Weights of a small GPT-style language model, trained from scratch on English Wikipedia: 3 heads of 64, MLP 1024 GELU.
Each number is 128 + 24 x the weight over its row's rms, rounded and kept within 0 to 255. Layers, rows and columns count from 0. Numbers have three digits each. The size before them is the row's rms in percent of the matrix's.

# up: layer 9 MLP up, 1024x256, rms 0.135, rows 600-652, columns 0-127
# down: layer 9 MLP down (transposed), 1024x256, rms 0.126, rows 600-651, columns 0-127
up600 103:154105151117138120142157108110174125092088159120171118121156098127141147152140148138145143174164116115133131099108160148158104142121101070157139093133114147164154131125098162129142181116091111091132152112134094103122138126134110107120129138151105122127124092130132131132138114125128149131081143084144115137108107101134104078148123123098161114108142121124077108152161099099186168126113
down600 102:138146148122139154143124173166132115109143140122109144124092146109140122084123120152158148106128099135088162121126140111117120153102091146113134163131142143107135084126088114102156134115182151136110119154081123162097075140117139141096123102123137128116137121145103137107111142169163134126117101142102157101110140098137113138134123099134102127133097132143098098136116152141112110161101
up601 099:114118127101123134106119152169104117133141145143138159122163127128126168140101153138103164151189161111108110120130182115099123133126120121090126097130102086175121144105100135096141136154147084126119099132098095120112154125124104127103111100099112154151126139116106133104144128139077106135108177174104139103115142120157122191112113139117136139122102089134151123133108102123166137152154
down601 102:140131142075130128142132127139130125125145127165129128130158128123135094154142116085146153110140141123132090122140189182126140109123117142124135131093084104129144139127140147120139139127146117096112111119117139094106171154123103139109145152141123123129127132147167134163148143111157112159097109110171113167158100093133135111159155112128127112104072155126141123165164159139136098110097
up602 089:126149114135120137134157109138144137154135103160122151140130123130126108147122146126136136102130118153123134121102159139108115142127137163141089129111133153118178101139101163173123121129129139156151134153065167129144149134109109143132158123134109081130156111152107144132118075088133128116090113081111178162078104124126105118060112091091116144162119144126113116136164141120075115158120
down602 088:098100173110131102126135119129086115122129179144110166135135135153140124097139122094113118139110148127120107146141173115120141142131152099138171123198123088110108160116170121131108119182150132128077144154154128092168100112151093143124118150134145145122069127147102104145146131151105161113158145158091126134219140128160164137157149144142100116092159115118100151087104131138133146105130
up603 107:202146127098080138101133117113153147130091182103144156119141102137139171126130129109106179114118155072073135118151146135135143173121115096089135116144141128144125102107134163111084122111130117128130077094127134089127114120163127151130157086142162104088117106137153141098109153130131114105121124106175158119122140116111144127142080119105155116131110143176140145151093120131146098162126
down603 111:139133135127147107134151106141112100113119111151157152098147154092115127122156123090125152139136141153148143138109144135101085109131135132157158155146085138148123158130082150131141133147100093111130120127119113136114104100163164071117112145128114150182124117137154119144142145079115139162169168106150150109080137128117123071132122132063139095105146172171129133145127108149105088134105
up604 096:146060110096118103116127141118153135074103108139142194185141167136179114148140113121144120145173143138094107124123142161105145128143116123129143168133152139138145119114120105158111112109110144135106160102122129106141114116167153116165128099121141112161121126138102152124127141113141136118126109079142137124155107120135125125098122111159163121124120134124095076168101139146196122123100
down604 098:128126126117146140143064140096086127157126157147104091104144117124118128148122124111116129131111137136162157147145140122093122192116124096108162114129149121085117107132144146095104119143099132184140193119110127134146113107115164109092156153138121156134131144128146083148115066107172117103128144179095160127101144132124142103113128117064135144145110143052127129162158146080104150149123
up605 095:117092103084128136117150123123114157110156154139154122167105103129093123118136139126124146131121111136177107122116147177096156149097133134095125133177150142127170174111130129148146137128159097159123151143149083121147104116083152159147140129078103150184108139098084139129107153139186146122156117103181141180188113106186125124142136094113102125144139107126158138115161134101124155177158
down605 085:158135053111125146098132131151147147139117096089158130122127139094158113190090113120095140125151090151135142149113171145135132089160108111139148131132106111062120106140183105146096096118139110126140133096115162134150129128168148128166175141117186107094123138078143116175122098107149179132124125111148109161164096117098105139087145122128127148144156111088139125097111099130136128157113
up606 101:164112126108115145129083087140122104146111123139126102126163178172086112136154143107092110112120143120110105137087143149132094098107103119139106115129096182150086118110085143127126166140131114150156135122158105121123125145121167110113111125147129121153053188144114094136124147154148127113148113135101095119104107106166145127100140114099116117145168157178129165088143118093101143150090
down606 094:122124124143118140127112099123135108087160116160124129125163137104095103097102108127118125143123130155153141114113136154137155136134113168108122174169104106116159104149107132106094130149118124114118151131128106153151163150129165149180103102124129115132136093154151141153150145157146169151114134063110145122127097099159116087068110129124165160145150123128145106137126125136130075125130
up607 103:123126165118150102073111107096137105100097125117138110089161143154129112135128125128131128160149129119134129148121101145149122103134147104115144094165108154120111120140129137172153060115111117120160130089119121171130112147123114135122154129122093114114123122155142146105090169138154108110083133137105126125225109096158099177109127138109153131125150113138177139140158172094128116159116
down607 099:136117141120076153052108099109142114129134119108150154082148105101167120139174166165111140122111125142103099105170083110198144137122121106159144118117161126122123126112127142158134104149117118144121120119111078097126145120138103110140116151141121154150109167161149086107141177090142156090091161162116111126136128148094095136141157073103154129126112166083106150147147137119124143154169
up608 108:138097096161094079097134073114142168085122141111142144136114117080115146136120123126138085087168131139135116173085116152179096126136140094140123115157148115115138110116137104137137107158083140148090134129148138141114134129146132156144159150124109117129130141121063135048130140100104119135133133138143141096151149139154127128139100160107124149110135152171081140150107146136158133105166
down608 109:147121139143141135153103127153130123132134154144082165162118117120129134114092100184150130176112157094117115136116156173210102107138122152141175155141124113111145091136098108129096106149167151118152138118106119107131127098106113096127123102126162167113123121110107157092129109088162101141113124134121151138133171111123118137163136161112134129142165148115085152104137113144130098163153
up609 105:113143107130155152093116121101133129102070109123152163115149130113097138108134112093152164107176146106095122105107152099102131156105145128100120154161117099120130139124122122167144152137121084143118125158137149142122142105146098133140140087138110107117106152159166126140125143116132110131082141123099123110116191105146119093136144086151098124135120152165120125100125135086134176148170
down609 104:135132147142120088121154155154125107082121134170140113115119127153163125152125100156122087117122130127145123129155123120084144112044194169121147150109127102143124143074171133150116154114140097159147080129129139194137108109141058114087128146091120128133130106114117100168107107141084148143164116142144137105143144126118152116156144129124115125107119148108119128121143074138111146094137
up610 106:105121156133098115110110116153122177141122136087110120150127116167104125168125128083151087123136119123118094121098139122134094144108140138128109138125109082112140116112149143158132150103088132106126103130159104157115123088154085118124118130076115103095126134152153143105121132165156098157124154120116119118110140127154104104146145120159103110107185136139105166106122133124195125132184
down610 106:134201099139121124144125159123134139147106128175151163136179106123089111138078136174117122120137138130127134154102101127162125109134103134133071162192146148121155135089116105134130131108110128115130137121136116076125134087096122115114095117116121126115121145135081118102132128127184178096127094122112147120138113141117129077133124098148120129150094148129139091142140173160134104132122
up611 103:120144123189185108091146175092123121098133123088190151094145120138126124123120148142114129150146139174161132111128124168117147119137129145114116141131091133148137186095138124171115082065107142125133129121154131153110150140165130152170158179150122110100104160123133158124153109135088107127131115162170145114085119134139135109110109117174142144107126124124127117123116157100116112133101
down611 096:102085154154147141106129150107097123103124097132114115128141142090101119116131113152117143111109110153139118151118127119105112147151164143168119105127141113080131132149100097131109137116125140143104107136149167114126117152136183140105092139114117101159133181145144114114108171084154102116088106099113127130129140113149100109122118119128127129147115108109102116119123108112113156132124
up612 099:083121104164098135125159140115102098107141103118107164134089138115112146150103077105132134132154131123075140114125151132136108189131153096131163152123100168153089124093134098131093103129158128122133134108130136117108123173141150109134090075116117121115115162144085110089148150148134118122149172132143123083130120121121123128085157169125131124148124168121148092153117138127136151095106
down612 101:120143121140085130130120111128155117129166119157118116137127126127093147068094155181100107165143150115148079133153121131150084127144084121124106122103111114151111160099147156128121137185102130108105144147111114083151135146098122115052140124137155114150151104150164181134102154160138093141132115115117140145142103099118145145123093164154138130121140135121119147117112119142135116123152
up613 095:102152097153155153092161152132183100146126132116129098111106142186105123131166152135158151138129125138130126139127119120115125150152112099099133100142134142132151160120126134115155107140141142120150165126154166090107069089110135135144170125128100149113135173120110071132174157161129149129118107111110121135134121143153147144177127142116123124139141126167111083126157108145145173084064
down613 095:092128113142132112149157099170125127120112107090126160114123138115126139144114113132137122098161147091123119142147162155149128166154151101139123094091108152098135125128097123089115137121171123125153137131148152121103165153159137136102105143135136133077094140108132184081105094127143141125131125123118127131106162114125107118103168068091093121129109120133106131160122142146110141142136
up614 100:160117165140170131104179132147120156083134142131138078078100142079128125120099132103108116100128137094122131117140091105134118098126125135120109162202135127160126119126120132136139127136078134071154119108122141135136135118146120152126122148169165127104093120178139202153154133127107106107144128145162161145131117128121120104129109104101108134141125148157137116096119150137160155126116
down614 102:173098117128134130125086109165127203188139120135177134138109114157129143096094096138142139130115082106111129118129137131118123129080134145129149114107103094099134146152109118105173168145156160130118097124119141132140143140164149145093151127126144163126127127111125119130154131126152127090157138116153150148135174113118139097156138107117177148140131112130102149159126135127101158119166
up615 100:055106164114103107106159115102160151167124092163157149122142154147088128135143126162094143126141158140121115118090128151141151129098118099100099114132124109164157127166119116126161116121111109137088149114139089117096138153136139127127147164162135074149175075131129093102137134140106154161143154161098120073120139174131127107104147156128121136075151147110142147102131145145118145136110
down615 095:177117114128186157072097124130125154150125143105158140133170116104147109141074138103089146118106140097148155111140146129118100129166119142138117156160141135173082108115117073173118132127121121086146139106100104134124085143177095137157151144110143139146079116197116144136123102114134100119150136091126146120143101107118139107122131144140119131118121144106125147125132092136101127082141
up616 098:108114135098082110119138108141087122091121146102120138122114157107104111112119126129148132072192131126104101128128125099106118128150140144112120130116129148144136111098082095158136156141138101140139139134155107139137149114068125142176153106137120116137134177122146110134066155083158171137155165119134128140167094105148133120112101165105144115124127118148098133116146129139166153106115
down616 098:141168139132177142130101149104108122111138135127141101140174114181118096129087107144139122143113103151128106145127106137116135134117204159152096119168104146083116077126143108091139115144164131120127114138098117125127159134141107082128147118092118152126098152137147143145129111126113169120148117127170146170162097144105057129140098132104125131110173134079118101148144120150099122136147
up617 103:158153148132158128105149128118121165102141103101152154116114114076138127089120076136150110168108160125064117120148099105115140094113136095108152107123125072198144124116095189139118163089127114135151134105113111140154145121152087132144151132118083126159139133114116164090142140162113129131152138094101103130117121130158143095164158123090125141111124133120145106110159051130164143150081
down617 104:128180111120093154130146151113095116127165132152148161134085114121103120110106139130134114153125128133110145092133143189095123116149115117082097144116084154141133163150117118128126143176181167127120131135133127110155114132089133145135089090181132127142129159119111109132117132179120173118109113142122124151089133147122155071149103192132154094140151130087120144112155142160113139125142
up618 094:121148158119117163126170094089132116156098121157161132090126110106134093124080132095140126110159091131120149133154132117160112131122103119117126123145120094161113076104111153129125109133109107077125126164098124145102109112151164136129123094135179129165179103134101126112105163149118139146117124134149100122132129161099110100133174115109127134128095120130105107106158118119096095119138
down618 094:174083078130155145103123110139114167135131145064094150146152126127104100115122125109190103132112111121172080155166102147122129153139168129140100139112128146138147121134151122080115128118132148112145091147104145115137157142127137077128162149137119094086094099112157159128158081079108154117136164097097177152123155102137135120142095128156103134174133141090191124154136110086138186136080
up619 104:199159157118155122102129149126120135113124125165086135135121111134119134115129140136119117114166154149167097152163141122130114155107116152152165116113124114090113125068132132121133132138125072136099081122135101148091124125127123126139172160131149168168185139118121127132105119138127107133160112167142131138118147125145098134137135123093108105111093146134094103125155133182099109130117
down619 103:120101135116088146153131129148158108175153142166140124168134095147090122085093128152127107103066130159099114104150114125111182120163127151183122081158136164110129126135149126082133124097114134121132097097157123104145153149178150104097113166116151132099101120131128122148133113144125144129146096117094121129129144121152177083130105145121114147127125163105131130137118085099138095108148
up620 099:154115139126080085147127082120148156114163164091084135138150160101131137117089119150116149125114123113106082114113124132137094135128114132118133118120098134143128166103167133120127117172125131104132133116115123153105143118146163127113151125176122118107123150153137116143102134118083136125111167126167073114110106126150135083134141135142112147117126075162107096137098108179100166128147
down620 100:113148122112156181134142148118139142157133144135124117146152122116114137177146103124111087109140167090104123131127124139138131122177113128111140113162084083145143137154148103138106129100092103134113118134092135126139115136164118055145123106121153122122133113169108166101147139108124128117146153110183106107137139082144126104096124079123104097103150128118095129117137121126115134130164
up621 096:142096170114136120135114139093093111101148119143130124146103092095127130121145154127127117129138088133154178152158131152113140123145194168097140105153141123181164138154126140131125125140140097135143128184116113202118107136119145123147114113124147096140144134171137092139087131159141135132126109156117166186158091128119129132118075142115114098159125169132083141177151115109097114116102
down621 095:100118116152127147133134129115134140158109110098160136112148118110144111133145117122136137142122139082142097103134166101057149142107117093164087162131081150136129120179114103135102172149141119103125095127134101129143130136121131102132107151132129141123134096099149138138120144127093153097130137147108126146105157114156165131133128146130089094120122140139103161105116148131117160127128
up622 102:129116107099175142112071117117119134103153139126118060138137117127139135140135086103131141048099130133128157124083098112130112128121131146161093140123157145143106128113125158120150133092129137133135138113111151127157133130121103180168117183138106163122069143165134101157136161161134140122178108148190152090139140112130134129129098082121151163159131178130137128129089166121159115109119
down622 107:134129132132168072130108175188125150146067122083083108140103107151092107124140115114115128119146138148111088151128117157125142160110135110123098162114151161132125170128149124171171110101121142149118147146124109138112122098089136110161128142103122110147114149166118124133111095113131128106162128165158129121133139140178103115108176133103144117112120150121166157114154154121127134151181
up623 097:148098121158125110122128113106175142109103116131159143117096153151097165148131167135146083141119127140146122144156140120138143106140152146132145062157144153102119126066155126131106167110099155111117107119147126156118074134095126126095177173120106135110114089118114124138099104174106112104147151134145140108133079097095108114130113114104105151119144131108110141149133091156109133085093
down623 098:104126162122123125104124124135116124140111111124141157135112111136114160138121110133113105116134108138159160127137106149156167136157118146105169138072109135105152117158123181134094097156166126181146161124163140164135144122112142105104137126127112116124140160126166078091115130140141143107164118136112115152097136145117096114121134131131094133098144118124096126163071158129101155088125
up624 106:170132104142154099130134115115125157110133109171145077117100159134098124117164113119124111133115187098134123168165138129110141131106111126109132118167118141137146147142120107107114128113121131166128153119115174093143131120180117100132093170118116102138137108095134123137105129096121110150137176103112140140177098094110140122096115170137139154112118106140127150124097080156133104150110
down624 111:155115124128178120160112106134092089103117071102063148116133100113131113135135136124129155118110147145163101096114107097126089176125152148124168151161091165164168132104105121119121146121107112122103122134113106126134116148143125092097158088134115160147142149125085111114117106110135114121140137151131088110110143160082151133090151130131143125140176162102108101110145094140084136103095
up625 098:130126147139158081130115153110092141148145146130111144164111141153103134157162096171137139142155107148120088089096143111106116145147153141122166121087121101098109111146126146141125107142098148131102099167095161107169124137147145099141100152113117130107125140147138125111082167184118135122096102154088104110180154118193134166144096120126088151147134098133136115187112096176146152170105
down625 096:091133118092135139109110149149115096140118122142145143163124134125163136101133108104089132130117175156140154117130096150136099165147104121111130162159113139063129085159104134126126139114133128124151126112096156154094146074129117166097114142131137114145120116126094150147115162080186081104143128099159195133095122127122110094125090142118110141132108161098121144127167134130120128103151
up626 095:155094114120131102134146120123098155119122091129165125097142147165139116140115118094101123173140155116128068158124123138117112150146142114131163081174138087155129138108131118145112114112117152097146097137134143131112081124141094088192106092130095105117162118150135087137117146156100150160124137132117151153124159158162137091112135131130135169122105114089128116165108101135112129102136
down626 101:097126116142139181133151131102105085157126146102088150070137111098144139183136139154129158092147121127142154110136091132116095143098114147109127163108122170112099124143133117115120167124107120103116141145124150137172140134132127141119125123139172111110117097146128123168150131125104115137135166160150103101167184158119119128101114095125098089122108136114170122185128144129114151128135
up627 096:130133131129133085135161116115134122168117150129160128124113129179108107135125123114116172102152111109146112138131159072086130140123167122130107110132146117160147110169089114103139095149122116103141151106072142164121082131140167156126124116136148108139118143118133146097178116148111133091167131104121133130124125125119163125126116102140124120130139153131176157129160144135161122092120
down627 101:118094166149140159155112098127125109159145103117094143092136137093135150137120143109174137111110139137088130126126108178114171112130126113156102046128158096101153132137109114145092173123089166122130124125184132117120137145126135158192170123187135136106163133141101155129114111109166149158110111085088136139092159142110143147152138113115108117131138118094107154093115142115076121141093
up628 094:110165126118112117109086153177137141129130109170083103118133110151119132139093133123073142177141143109166086123109165160105117105081118109128123122135130119144117120117101134169146109107120110156135083111123125142084171142116140091133191142092148105095099110125143138095135130137124144155122106116119088172127147166147092101143113127123113123123115144150106161123116131123156131134121
down628 098:176124174155155131123093148116116146146147073092160150114138129096113146135153113078139123061155115198157127137140136115147116154151141111135069140127127137095120126167134118140137092072098144143146128126138125112168118119113115151112121166081131147137115072092115131112128118144148072129148110129130154140123112075136119112116129101091119138133095138154105148164105150134106136062151
up629 096:105104143157122145107163114108150147088141179130087127110119117125158113125138170112145138121141135134175138102118156133104130144142116118128152184142122136114165165101111137125117107098116098156108160158157109124143095118155146133072109130099106143109142111173115107130111150157149168108131133130161104160132123148130166100084136158161094134185146151137108099155079110092119169110112
down629 089:111137137096139112139105141081106103160104129105150113098148166145108110103166090121129088155120180090165147154113159132117135121106119146125127121128120139147162104121114108119101143129168111144163128102110139107130129127130107114122140096157147122134150164096127104082154100135119121140121139171138165106123133165086080129099100119100115152113157127078097102143153129102116148164119
up630 101:178151110146160165124150156108127095111158161154154111094114135135175108085123161092053165104120094145130128095092146121110100128148133144135133142089134120097125163137119116125149116112131141146111146136102117130177133155159140098112161093087126117127101100118132138147124155141132117158106156134078163141134119096121127113120103094114129153169171143144119140130173102110158124148164
down630 098:131113123160125066148098154108128165129113149101108151136063154128114159146151093102168121126159167085099138123109130127104140160120119105107102147165116123106100165123111104101180130144091099138093133110135155153148112106123151153194092145129114102102164167138132112141086096140167117109129121141148096102101151117126128144156079145140124114103137127115103105138085144120128141134114
up631 102:116122116150121130113159155173174138157155135154151154149148135140090108129123149075124161166149165149127125144175167164127157097135156131089096135221141131132092124135116141122200136136115121184098093127129140148135150126144194134103143120117110151150099138130140139146157100159129109124152114172141137126119159107117117117125156098144146129088146113145145119117131112129147122106124
down631 102:099124101153162134128111123114059170159155156129151124126168101092079168111140139143129106117132116159120098131094121120132063148116132149131144125098132098128148122143126142103091121160122135145149122111158125121143127115133145129141115093093153163129124147102104163167109152138091152123115119144151107194163131113112123131091099151117134129111120124115126090088091105117155092134113
up632 099:155132101087109099149084140109149116083141122164140080091160155149133116129156117130137132143176133125101082171107090118137131129129133132150114153105119140111099118120115168135124146127090121114141188100166104108118129129156118176166100136159085158124144126139143111170156154151115127103104089115154190116104155117130124099127104127142139116134125099134100133142207150137122111086107
down632 100:139080099126154153135073144161090147133088132164138105161102158107129159142163133135128135129148138113129156132137128121131125124154143154126087151123156111127122130124091103160138133155131122143137121120102130118166124091111133132161147162114134129134144121110070135126147091152131099131103143120149128129143110144158082142113177103094163135151127135130092122149121102151096098135096
up633 099:107140151158136120097147126081089149091110123128121112150112139137136122173096093092166183123120137122158084139146113130103118111044109112133125103154130144123085117136103143135136113126098171138123113098127082124161134131126102103120101095170159146097140169109129111111106146114117124090115139131125127102159136097133123090103105074147144108104107134137135148121094138145140124147122
down633 102:117150133151112154110113173090107107112170134154129155099105094147151127099134140115104121141120143137113131130128109139088074155124092148136119114159150177118135111171108163140104108117154116126118162095140067142136108141104125077144099133174106131128131161102123128132151099110119143100098112147127122123113133123102099114132100136139137192136111128180098153077106150138090166137063
up634 107:113110154086137149121126122177131078145144134103124126129138166162150095155125158132140107177146160165108099119138138139124124091150137101157114143151163115132155114098076138154144127115125132122096117086129165158158078125149158120133089138130143152143147112142125111138111128128084103128116132116115098115101177149104119078101106102136139122159116113178128121077137143118132138084108
down634 100:122125123112105109130108139122112074102136151166074157116153163123177129074177127121123131113143163131132163155128098112136098114138112122143142131117175121144110127115134109119148133103149128135142148138128126120132121094138146080119130143130102087103178115121104122142132096152165120130130097139116121117183171138125152136116108108121153112078110105145124136169145113143130154157149
up635 098:133105153153108114104124110174115124114087135133083095125118139156120134091117131106113126111088089151163152167140126093151126111105115124100165131145124117161135111147106103124110119102114132140128140125155180183136109090119154121139155157099102157155115108094087121099125151118145116123175123111149134125106144129088160146148127099104103161143166090156104081077143118114133156080081
down635 099:157140111085092126156131139120121128144111155089109110138138170161150132118151129188127139103173130131115074121133128093172128103127128119172169102138109120106163155119115187126103153145116132156120085139145167109078109124152122133175110112165132136104139123149178146077118137050097132143076110130105129095148134130158143102123106160136090093132090126118118176107112137128133154110122
up636 100:112086101137094119114106085132134144108112125094158144078167119148139117139120150110156125097128096123130122092109171162173101116165106135146136133153136111111155122124113141095104127139084156106153156165067129124102116131139099135134131158154111119080142118149134116109124110154123101133146129154092105155134098115091093083133126108133076129129103115047138119139123152138148136106133
down636 099:106106105102109123110145118112065160107126129148099124131158124176199136110096129126184116154086109167128143144152140162098168169084129113150096140114126134133133154130122106133093145133090110117126104134135133151138177152129104109135118145117167087149108141112140094126108154093105147155151136133148110141092150114152132122135123128122138123111112103122126100129131171104111127120136
up637 098:157098083176158111117172111164149113112084108117125135141105125169130122112128108080164145130156122158099127091115151155119136123160138136125109110159147152129173159148133108085148118143111100154153126109137123155119123145150084105154083147148100135138111134137130104129107113131131121119156144105146123111135139042118128118110111135105119154096091144169123128101110150131150099148121
down637 099:122109106133099122151110094118137155108111106155115129048092149116133135106119105181132150136083076116122129156139120145111082136078094110136140130097131153144132109118158112090136131130105120086102124129107135130109107129139144129143143169138136130103119164121172146145124126164135149125122185174115115134099135171166153115137114140145113141128154120083128107118112130109154138132137
up638 104:114154160122108115133147133138141097136168157122092132086111121116142119127142143081113127066115136104125124139105160112137141131160151142141157136131134154109127125120103125110129153113087152153153166113142143119118183175155137136144118158107112147139106143113145127139085144107152107128151111145131141124116110105110079095128110105130135125135153154114108120103121082132128105109106
down638 106:171127117133083137142123167119149143135108100113170121155100095149108156115114152109125173130129167108101120127120114122140113141126142151147122179138181123099117141110152094102096128141079136176134143117139167138125164155073130116152098112132127106098108133160135138147140092132086161081110158130082121134124128111159144123095095122108122122092069162121117168098147114156116128136187
up639 105:120153144146130106136144163166120126120106163127086111115158152105151102143140158118110137107142152137111136122115134099131129157153133164097128097086166146176113095171088132140106098158130129130100132103120129110124158122116181157133109094158145143077140113133111150105110126131118138129157162103116141097080118147172137126144143140126120100115134146145157110119155138150089125108117
down639 099:133146118112140169140130132128116126129148123109137106183090110119098150128171135154130119086158098128118129134101143083093125114116142145126118133152136145131119127133110123086130085123122142090145150146147144127114119156115126084108136097131099141155127176127111160156202122141126100138150126122121185128105137099132147115097126079112098130132104117144110171124144143099103103118103
up640 099:110157126124157128100066159120132130090113138142133127109130129117119119113149085094161124134164121126159072152112101141162157109148136112160134116105100131106127115111124176119123137131136131137160131100130136177126118149163075151105163116082117128129131104098096163132163181147069106060160130136147119170158093151142081126093127150124116094145125120111112120161088094123132096142110
down640 105:150166123137133148151163144180124119110086133133112153083127126121122104134160178140105153113112109148127110115134149115126145119140122107098128141112128108180182152143100097110146145144122110159101122165127143125106085095136136118139120132134118111150128139155097116137125113150074138122127152139072124121125128187113142137132118158158132113094121165177119151130130107152156178145118
up641 099:110116127112081132131133149150124122145169135117083090108095092148163123129124126142119057118147134141154150122148182128124111160123121157138118150109086083139130140131123149145151145195135114134145170114117114102114106135170108144141147115120137114145093117126114143120146079122077140120141115139127123117148142112131121097079108137103169139116103108130092151095146118165159064089147
down641 097:125106053166141155170119192126112152150109133085118164126103101176126149141138137171110144142107107103138129096120124164146120169175111110127100129140138160127124095114134130125109129080162123140120149115148138114120071099146120109128130142125118131162148141139120092078155155107159151101129147144147140148121126135156163137121136157101131142147121141117145110135128119170135121072095
up642 098:124154157159119124109140134101097149149116124115128128086110144139108128075116113109103099103131098115159102158157181118171118101105117116101161136116128135090171108150143145115150135115106129148141105142169109098138167136138167092127143119088146127163159130117162152129135125117099138119102154153136146145118132089083115111164084121141130139114054140107080114174105130154141130095143
down642 099:112137159119162143147151139137109091122149176154147118164091160116096102133087110098131092107139109117112158123115085130146088133123091118155114147185155130085155108107128087152157096094146108104142124153144099139127170134095119137103147124136150114106133127129145079131142139107106107122120140139092122139173122094154128159136129146089113101108108136121134115122116141106151101127111
up643 103:113185165172090114133137157128163124120098157126103162130126115115108153105123160150166129140140095148092127137123150125117166165144091126158136119147105166085109104117076158130121119114094150153106145092118144133123114124112160100130151112147172133127145163122099136083124181120145115158149110174134101166037161138139169137117121125128127141141143130107120135119153100084146126119099
down643 095:133096107100147125095083096126104107170118112118148151128132154165146146126139120141108127104138148119126100172104137134116089123148138126112140191137057138111126123108129136131092110127158092131112136113114088070114119106151124148128114141096192170098113108101088131114161107104127078113114141135140151122172129111127112128133141120156132107138147145154114124150129150154122165105118
up644 095:119118150106102150078118163136174107093082130110124099116120115170095114098090162100128095128133137153160125119112119095148141160176134119155170186139063114118151100121105126166115099139103114147140150115164129143094130103140143141145109130175146112150143146146139163065139130107156119125134085121115105118115101121137131128152128124135099097106144130122190141137160137153156096155102
down644 094:182127097133149131143090129161091129155128079137151127155132153100154115110135159175110121161116100136129123153137128144103135116133112134163135095154150192119114142096112139133096110084152104132126151129127150121183126137124145097147147109102104128183128154093135163117133095129143106164083138112129143118157142154122180131163151132122159154159124122170121142113135154127112118098097
up645 098:185166130101113152112142108123108113159109155145068150096151132092100113133169165128134116152126107170142087116141149121120097153078165159148127173148100111138148138138123126151145127166137160150164143134121105134113100125117140129117158121056105164140106109087151137139089158124105082122137164164138128131099125125135132142109136120157133121112133153160124090092141131126162139088109
down645 092:113106109124123125147136147100124142120132104154141149128099126107122125108188123078116116089130152118136153133112125119143162111159110119125117127144156159135101127134144150112151091083110074094105100129124134113154138145171139133190105135143122141146121140095120136176113134130102175098109101122148128115139123148154151153123129169146140130124116123118095124104116127132100098156105
up646 096:125126120112192137141083128111146146158116083130160101091083107124150134104124156113095107136104116125130137176109148122174158097122116144135138126118131142117142136129077133128130111125094092162111139149160118167128132104173066112131142178163121166151096119142094139115123134159096139186138085110130140075178165102171128152128121161120122117173152122159142135140083125093169154141148
down646 094:094121124106122105136146150148106148139109141154130113102181129115083141143123141124170125130167099138127139090113144105129081140109113136103157163131132116147126131144079118092117177113168135136134107152128113136130124093137141143113119119155125105119178129106149131110084123081106124148112141138147082118113129148099156159169108147144153183099161142108138128129162090129100100134144
up647 099:101197108120141173143098131109130157122155091100117146129072170101113100158109146118141133095142151082095108143097124147143137166144150127122120130127169167150132126154145129140125166132102082090112114110126081113128141141119168117169085128160154116110108164171135116128123092170108158141151085099140111125141137144133107097131144102123070132139128113133108170133123133154137105086138
down647 097:140165136112125144132167185134127094138129118118124114097096115121111137088117134146101101181131109148161134097108148154138152128141138084184165092100088113164115156136103137142180134124134148154073164133124141135148130122138130146091126150131103094087114155116134140136127178135177075102110117147094165152167123099129123102120166129158163133142138103125110123150118183136167140131103
up648 101:124125114109163091111134151100136156099102097090150131120106119164147117125153105175153131127145115153122120130108150104131125149121151164126134144115137130094133114106150130147120126113112098136135098126146150108117138161104117115107136163132130072145187117112101137147133099128105087116149139100113079104145129182128135091131120107126132121156138111120095126165094142160122155088125
down648 097:114139108159117100147160119182167163149152150149105146124171153156146142094154158126155107148151142150133158137119098114184150107104212122135126150106163137135097109124105094126171150114149139125132115093114054174139124132144132123110177140151111127120093111139143105089105122129151166096111127138140143131100112149136070106097172148127090145177168147103096091108148131105108141132155
up649 104:122125120131132123125149118150123122088131157100118157152121130119125075120115125130145151128145106184100111107127120110122109139127127157095138147150106109091130103135174137156154134091103140140139171099094135156178140106147133146120146089111140139146090110151170134144130168118106143073165145097147135137120131135126084101174165148156081123121152166130162127158119109092119144130136
down649 104:146131110132149101134171141144134158114142158080130105129103124166120152155182156191171146093094121077113141099149122138170126083119157145166124140071132131127106127118128068108139126106137146168142127087145085118136113076089107118141102120123117153132080138119113109080128092151110105089147114131115136068141106122145094145171133105140130165127131141144161157160096133140112113083134
up650 102:127139101149162106151093101129134110187144166113155095117106132153135130130130132096070142132107137119107099149159142179154156126118108101109118163177123152172153102116097101115131090146143152067110144166138129159130096137144159066160105121127128112130102151133114117131149107072153104110096131149135150170126080129101122158121116079133127136134096176147176113164080120156184145124110
down650 098:108130079103094147133149120134113067133140136134107125105151124130134148138137083152156124138165108137129149127141163158098137123135166110114149143118103139136142132149135149153121123113176143150101166145099106116117137131215112162151136132107133116127149088111116136155151127119168152110132093129119130085107111097109183129129146147105129117119114130131143096128179119120103125129126
up651 101:121148110148165113099124095140147086129145143131180122087117142147110166129083148126149151111142127163125092091130164137153131118123116162133117113123122130112139149129134136141096122121120087143098134133090138148097144113165127148119153139146171171079114163146115143139101174188092141096150131112134155148127116144144121079116129163109106139082130150108153112127090138096133122121159
down651 107:143115106126129159127100098099098108131137136119144092105134117121113131125118179083127084089120104142154148125141132126138127148121132138143135122138124168127150128097113108124146081133137102135148083109161105105131125152160117113119169109137136123121162097142108138130106103083104118156155108104126102138148123141133084143108152100146122151137160134106077164111170107095131133129145
up652 101:145139151116066148103136124118132170100164155138126100113129134201103154149161154130152093117140175092124130155135141101117106141146117118124154163179135124167097100117116130143103096077099137088131119144127143092113128152154129130094103145157091181144145104114111114157120143155146140079118139128093125127084108149148105113108124165099148129122109118160092139133192136135126151086118